{"n_layer": 12, "d_model": 224, "n_head": 7, "n_kv_head": 7, "head_dim": 64, "d_mlp": 896, "vocab_size": 2048, "activation": "squared_relu", "norm": "rmsnorm", "norm_place": "pre", "norm_eps": 1e-05, "positions": "rope", "rope_base": 10000.0, "rope_fraction": 1.0, "qk_norm": true, "attn_scale": 0.18, "bias": "none", "tie_embeddings": false, "parallel_block": false, "extras": ["some layers without attention", "local attention windows", "gated attention", "value embeddings", "hashed n-gram embeddings", "a smear gate", "capped logits"], "init": "normal", "init_std_qkv": 0.0256, "init_std_o": 0.00369, "init_std_up": 0.0256, "init_std_down": 0.00261, "optimizer": "muon", "lr": 0.0124, "lr_mult_o": 1.67, "lr_mult_down": 1.5, "beta1": 0.95, "lr_head": 0.00444, "grad_clip": 1.0, "warmup_steps": 62, "schedule": "wsd", "decay_fraction": 1.0, "decay_shape": "linear", "final_lr_fraction": 0.0, "batch_tokens": [16384, 32768, 49152], "seq_len": 768, "doc_mask": true, "train_tokens": 528900000, "steps": 16465, "dataset": "wikipedia_en"}
Each number is 500 + 50 x the weight over the matrix's rms, rounded and kept within 0 to 999. Layers, rows and columns count from 0. Numbers have three digits each.

# o: layer 8 attention output (transposed), 448x224, rms 0.447, rows 326-378, columns 112-167
# v: layer 8 attention value, 448x224, rms 0.414, rows 327-378, columns 112-167
o326:409514522535527448493491532439490525466512615353477435456517495460514490456523418547461489514447504557529533500399484484460657480422429549423448489549494382586483475568
v327:373413522538543468532517465469505552540524481365491563402504524530598485499522562462481498583479488468433538538498491633499513551458537532521511531477539456431445453534
o327:494479647505477464526512547461532491573442515581586550522530465552421490374505421456551462493487574482396559485556522578504473537390560505534508556572426561439527428463
v328:575481487485528356460310488572497578472403595545472536504463579651375461493581389520438495512470526473570466444569572441546448490549438545372568535458588534501463554506
o328:498553465599515495472433423497496454428555591398480427489352495592398527502580504478448566518521584571457598490546372552502406487460606486539552531453531435546506576537
v329:460497424449460475470507499443539554583588464616490525590481532421505431499532400506506477525500428486435467496496577579488435410536503397438500587492559486509483425416
o329:543545459532541525421548520475521498452527567511538582548443449470462484402536467522540515516522378497423429441453618498485427448532492509470451479527499428510490496435
v330:528502494443528539504461483437485500463502591463550492479511455613447480482477551514530487471536493448536608539388602545446576482527573469496570527484521536501521498425
o330:559508425512531544510499499467572458452508496476520485482460402428492443543559558502420474463444587427487502515430506488508552578442609554552445472482519544537489516474
v331:483418530502491553400491440420538383517443485494567551550505459531460461562527494528455495500535427646582521435563547448555595534458627520541523473401513475495556530485
o331:545455533533579392425464545476523491461473560438407509491491553544502472412486466439478447567538660482490529468515525493474486456507486408503426475414423529476558480436
v332:463454545484554547502491439394401559471492386453470516555520463623477475505538432466543521468480510539501459576453462452530492520497472529384534562435563556562454558584
o332:516521485471486419475509430438438541454584438587456560537562513516518497441558633490499449580424459500494438515506544481473468434531646543513523496480363595490472444521
v333:480458578450500509456600468536506522512444516512612476573584398475571509526577477459574419523446513404545438463381496399553537522452494447528564361551498549441556513476
o333:506456534438494453522558520474506488478419618474497612539530467472483572474467507424498503486528440417466400474378450515521505518511431581509431530488547610474548518555
v334:511566433517435516512575543559486540465477552527529462485455341481590484486400500453488488541497454497442479472459516573563476504502536456434581471561536481426418488591
o334:528448416467447517583487432452464485497567515510457501458437376437542432587463521532447542571463470431468568578452417535486444507490507557469564506445487495486414412459
v335:553522486505529409549544471515491402647497540462480498680489521494582459523493613527441473528549442473515510571517400480484482528519498511490502446678487482428505499413
o335:445507425542470431522440454349492468501584577586479449510445601584483488561444558430384479554496513454514483456476644472450484597543454470410576504629472567479458517469
v336:501409526492476577585486489503515569531546472469482498485463563401481432531448410470456441580525478529528447515562475545491495474548501432443444404471492427520537484481
o336:425515392511592478492551608500558519524518456491528548622524488512523565578607499530497562455476415433406480451502476489501490431493512452541433472463509540389455517407
v337:429475479547582398441525527494478420428506572407435503538482547526627517573530468489486519455513436466467458471498512560546445541478516582398484470489515547507508471528
o337:574610453490421476412444449477419427490546542512426552414476491466553497485546470493454413548465522492491487506422497477511515513446517476516487534571527511445502439505
v338:443533536540489593535547456511467415519445504548580446522458640532554526448453382483607583482445538561564574448508503497435531480442523463449547512472558586544526479507
o338:560561472450481433504380466554489481436432484475392557499434561525474509470505493448447538467549613507521598464463462566406426492419425471417536563494441542555575437476
v339:489428495474458521485505610581607485477419479419524548586565534486506544427553530466469447525543437533489465518526498587539542482441486410505555433481358462582402558556
o339:478480513385561420511569523467570422419541447372551484505456430467413446562479529473498443650573558533490448466561467471481515473472495393575408567420553530632500497484
v340:511507494401507411474395421600503551526483468407618453513568430425518522449446488560505508519428566521524492474415512578386549609459528444510676541544457440574549453525
o340:478387446572602442482426506567446462495478374516529477552557596475458483392468504429483468481458529495407519496412474564523440422535435479422624481363447567577492430572
v341:490628379563528545605479514553535432464468525456495458540583528650514568526559474502565508496542518477529620455422563502492478561498442523575514495441478469529544552504
o341:572511454559432499549549535516479442465545461673526385477622508474449515523516481500513568482497570573471522487498537474472488489447477454632574562515514566499431488528
v342:612509503527506415472458505505457379575504551445557501518532545479517542455542566501460474581476578473501585522545428542481443573555506465620480446614581588506517500638
o342:450587446414493467507466544484565496475505573496489394459478521439487536449510469510398488477495497466544552518508586477516462523511519510561470417463523487428494554635
v343:611464443428535578432539433427502530502439519517525466492512447506492560522458487381494576482504555498437512441500514556418497534516519429449538424417457610429475584531
o343:479435528546419536447451509441383466422416429531526504458437531488578542455563516446513604515548449555510605516521459575502405538523577565487481513434449593517487496451
v344:528537539611521420370428594561490623564611552491611478466567578517447501412503542509484580414418537548515569460472501407507510443442575543420494510449508393483534527508
o344:614594483513424578551508468588561555522450552537441516543589459582504544519345514601499478573483582441575447508463581408478483425541498450552506553534596485518533454590
v345:542497525475579465480482525550450319326480583574466469522490502602497545452549473461462412495498498517566518453476506522471455484544507543473471462511413519505569447614
o345:580507530541610579546541440495541466427447539422458507462457514578436396521593378541496459489467572557479442465467507384499579465535484525564541554492627505493638490439
v346:469457510407542574433535453490426512529470482427509484552480531455514561475530487550463507508605496602595443427445563439452525498395387461454531647474455461559492491417
o346:504546525510545453563546380480441432509556416417465512463590545465448507526555513476514554513521455580542503437597501463483536561516416552561446572452568494554550460472
v347:523590545415452519417425570510552529582417434545448338543535496414489623511509585504464397539468539439401513567506564453469579454415493584462501587462537460466500476575
o347:563408526404481442508509469450527496519555473545521425538609477487487433464470521566557469515452482506573469492508434501475488497500505410566568536461453482479549529551
v348:460534485520405521513464498440452494428410526521549554558523488445452489500549564523489565449572469376495523356389505486500470372513474516386441500485488515556443575545
o348:575474494479411532420548427496512456495590500493542539505457468450437404511489549535589514470544464392472422458459617386543490447561498498558512481523460409415525404537
v349:558503415440501593463538492544459422512437489421608460546394458605533477530479481499533493441451472468479499457469461525461521577503501604516546540560471560335623567517
o349:472526484512525414628476564407392498556483575547454602471458457490506500539554405405465491538519480521512524560406447444457439480498505504407564608527488405463594670634
v350:493518500532509462482445505456522503407553455538552563597600553449388492486452425580407368584588497538552483516506472534438554511543417493487464528537506474504456443503
o350:485427546398621581486532523401546517475560560557614537549509591637524562535500453542548515396485404486542510539505596443464539543451466510504432464264491542530468574411
v351:517349514563452478504553379454432401545518545481449585499466501539508550529562524533610451594513532503411447417506377532646509575437494576408456470460522492455486481482
o351:584477426503507365584497581497519527622453479502481429536488527496557432556617470621508641591553526470480586552508493463542515440447490378423456541451515537404473433527
v352:459478433494507558521507493468406420485450449523513413540575480514427474541499472444462579488492484469543370568512468492481583506558583596518546498538313566576477418447
o352:460548438437649439459498447537469407558483431453520496490510534408452432537510372436446506439497508543561439449592464457477499535431431444410504582411511594528631482534
v353:510486522466504528435567374508518478471520470461482571564479417415579427508578440468523437586560515446471543471559475481515492427544371395416471467568567476456376519457
o353:451488457441414452480612447502520512481569555566554476525503412490425497481509405510477501437558461472444480495564542521423462514449481468579444455509399492478357493517
v354:613532602490481427594468512544497500432455579456519531536582462482386518513480504443453536501613479580486448567536486601431382512506569470514470457530459441587481529542
o354:559482574491490552560408463467462525394512430510482568557448498473433543494548530449561535443540509569577479575508550559428541402537513526546431546442479447546475549428
v355:552431435494523546409442477457511404529464464512469463516452484455544356491393466488378497522495554537446452497526462553444496499563509505486517602584444576467528474450
o355:475481560405542606457455550569555420521422469347483501483462551525541471475415476488496466532498404449464515489439563499514473511554428585475612543467427583436550471536
v356:526570552497615473476503491440552419454506425456601439524419530552453441460457519465506451490434574549553452438540441546469480588576450434552493528529452468536478539506
o356:451491547544408595545447513412517476510443558519453486465556504571426450610430516471524571465424460516489378514607639567516395536441431586441540596352497478466428543560
v357:506527467503493561474508544516505491555492461515552544473476458587507608556457532531474497424460576439489485491546499541518560455518472449571584582484551543473515486556
o357:471636463377451478538444541574477488524445472511587489502481380561449524430520522490446489487445450482515524483532447481497567541593542503453521600546480510491544454507
v358:491568494540525438539441551464507577472400528457449596416507668396485489485379469476541370472507455524506540493491512468534502506524497445543464496477477490513535497466
o358:497520505454510593423493555471463488488487609451511497536489488425455468423485498596535550509568544445494494507453522517517432480457548534469607429509498475448516560499
v359:584492459393450451549474447434528438490517477557500603499412404422504482413505581542534526429454582406551488471635486461506553535596435496390554418478567541496599637508
o359:512438344473482532621494496528500476541346385391523437477433537569544421555459590574563528514554454487441491523459538509461594522470555562476490404518553476455548487554
v360:501494576431417463483505525373520495485412514558423571478427564508506493418501475565440444527543526614529464485537525476549594509425442534470572428526509496479485536484
o360:443524510475538402495458464575564486462484501592581461477422606462498451469630512553452420543513495434478600534523517473529488504534472505470583416498564518551513404540
v361:420480580464519432488504487436515541521513426628560510514531520545504600453520492423385462547437382572491478582558577467544497612405533467429449564455495479500582511527
o361:491564546376487530483545541514551595372554506528472540489538537466412563517572504459548429459458582604434455483564487547415456512538434403424484480530521440557621524500
v362:548491406642452438426448481487481484395525501655542579469556530503456461447551498543484445486509485377481482482475545505471528434513493513412542502521515529431500576486
o362:522447396484415571535506408527592563525579523509515537502518461553534460573519420411526639495415494435419534525469335488413562517539569527557596376511457518499492509443
v363:548533495480443539526600478603469563522610600542542564464527505445484506500556473500544496643608516644527467511463563489492501443385474530411496525531445506503503580455
o363:555441507542434511496495382523447478466561565473494556524475433518543522489443539592437439591592486598496500349503552445478538517461482526590482580577507466567431415515
v364:410474489452418416532428546486474542502598580497547510500500556410486554486445561568452494509412499484462542509468462545462431432456518457569503548480450495593451495480
o364:526597540487530451537448635473663572495488492445451511544533525523489482495518599580462522487469644465586510537573383571416392595515504569556550489549488470537541474488
v365:513443445546493486455516469533534481559479499507495444511615531434501547603530491502506509562488508513501505433498480492451493510479522526547534438529490503606482554455
o365:540471537437554406547550489487454493540425515567419446529644493459507504453479536565470454468543394452478510570459497431449513404357532529494574454453464608498530435446
v366:537471429412521533558570549485450502517557462515451483565399413548458516491442594443546442499543415500595545461441410492450476554570511481510445488575467436489598571436
o366:423499583395479462462449329441482483476444496470507561466459463501631569543451494524471542476462515500465473496510627494471562535441491489470566412540638491555454372450
v367:425588609444482603439461493504475490478474544542553442534486484505511528556465395469442543485480392423497408447545479503517446428531533543582484413439503506508398424566
o367:458456518486475535408563514540459462497472489430497420512449517448500477436616475589479468540554457436622469461496467503509415486452460472452407572578430507487528550514
v368:461456525537546521549460553584517549597498589526528448555474411477481439477441433435523587541442550450497539486487441402508494505624501499465494494506495537457480474442
o368:418459511485517491444498512545467456593469490525512532503451527464451549449447467446471463509479435572581440521546454520444508548588534541464573539374493464586484437553
v369:551516492449549543407559527520482491564456407460484478490480462514500539478481557502529438579453495498466508468592491525521522472508502460561552588411504541506447559547
o369:449568539541476540490502501539455469518527439459481506574509492466437423461476519551580430513473496499471439433505420479507460414491508390546542433383473533583479536456
v370:413455579479497429586565550466520475438495541460469478619516429484528457503497482524475471568485608498496492526434652487545529537517429423516462503470465521450490446516
o370:484396453448598570498431488533406558469395397397412561487473468443422491480521570474468453551384521644522482499470344512512404575522516504584462546588591485528494352424
v371:523483418451497479530470507502419452517489424545515489406574488510412488432509478486476542467536458559545520470493539458546463542640495483552434435636479496388496480422
o371:486524512591529513552524511575569492414462451526561491377524471595426516464534465651443490401450551515513439483504552554523506402520460533538447467504425490508505407475
v372:600536530545560487519442497534519480505464564440498631479472531448508492474504559582533508515381540545518529458429411627453443569513527521533505446567448410528560589490
o372:555555475556555495523483522439578535454413501578523424438450453536542458546390514512485384420400566494480519616500489554452535528502514497410575492619489513488405594488
v373:520555557538404546519511609502383612446532411510483568463498532538472519513506545517567555529468647604460450482464621459492492605512490474525568536548507440476537468494
o373:524588434450500559514496510545421436528519541584531500571544541422530571478376568434575399430423502566556536332486377445545443524497464490493479535530522468476587407478
v374:492519492523498439549542531589461489587516516514474511502458489533515470428444438507412605463488490502451484535518563532497520391552548571482534500535538433558607506473
o374:566500462574568551532502515593511522475505475458449415534433394462553520530464556421509474516481480478518527470541509473386560527485467517571510429401439461536543523562
v375:536504460470481551502555556465492510502528465514540505558399535460483439450439439554499473422333459423454514541427420503581448442517548538532444496555442492425547398479
o375:521501469496493565468469499490496426555501501559468578529403350435508536508602540441445511471516490494563497568531434491632429483366514590365561517616480413499531383537
v376:506561508489504534472499472544454620529436435509430476603462413483548505509473485497499430562477456552522523350497424531577527509427441486538536556608584537495557534458
o376:489551419529464561491430522492471622489604439478507392536516492508484403465448489530440423361481529498566548548524569453505534468527536527551493546405602479475506483428
v377:503505558553556503471435566474534540469545394544619523583552528398473464520553518495500595408582570450475515504567594623417480417462513508466544519462509449402454577545
o377:535516490480478579561520452487540523415398474478337477562477485490416525529437592420588487435473432468555549494502549604471459459509499531624432581552462582570545562542
v378:537688540425472497454537468470514457427577526505494544417471586350588424490522567507430475536482459492507478586529552634611573443549501528533511512542442503464340556513
o378:504493509449547514455582431443401418456521540467534455449494456482638440613561520388551556545370501505613495567499430486498495418603478589436442522526411432504404465455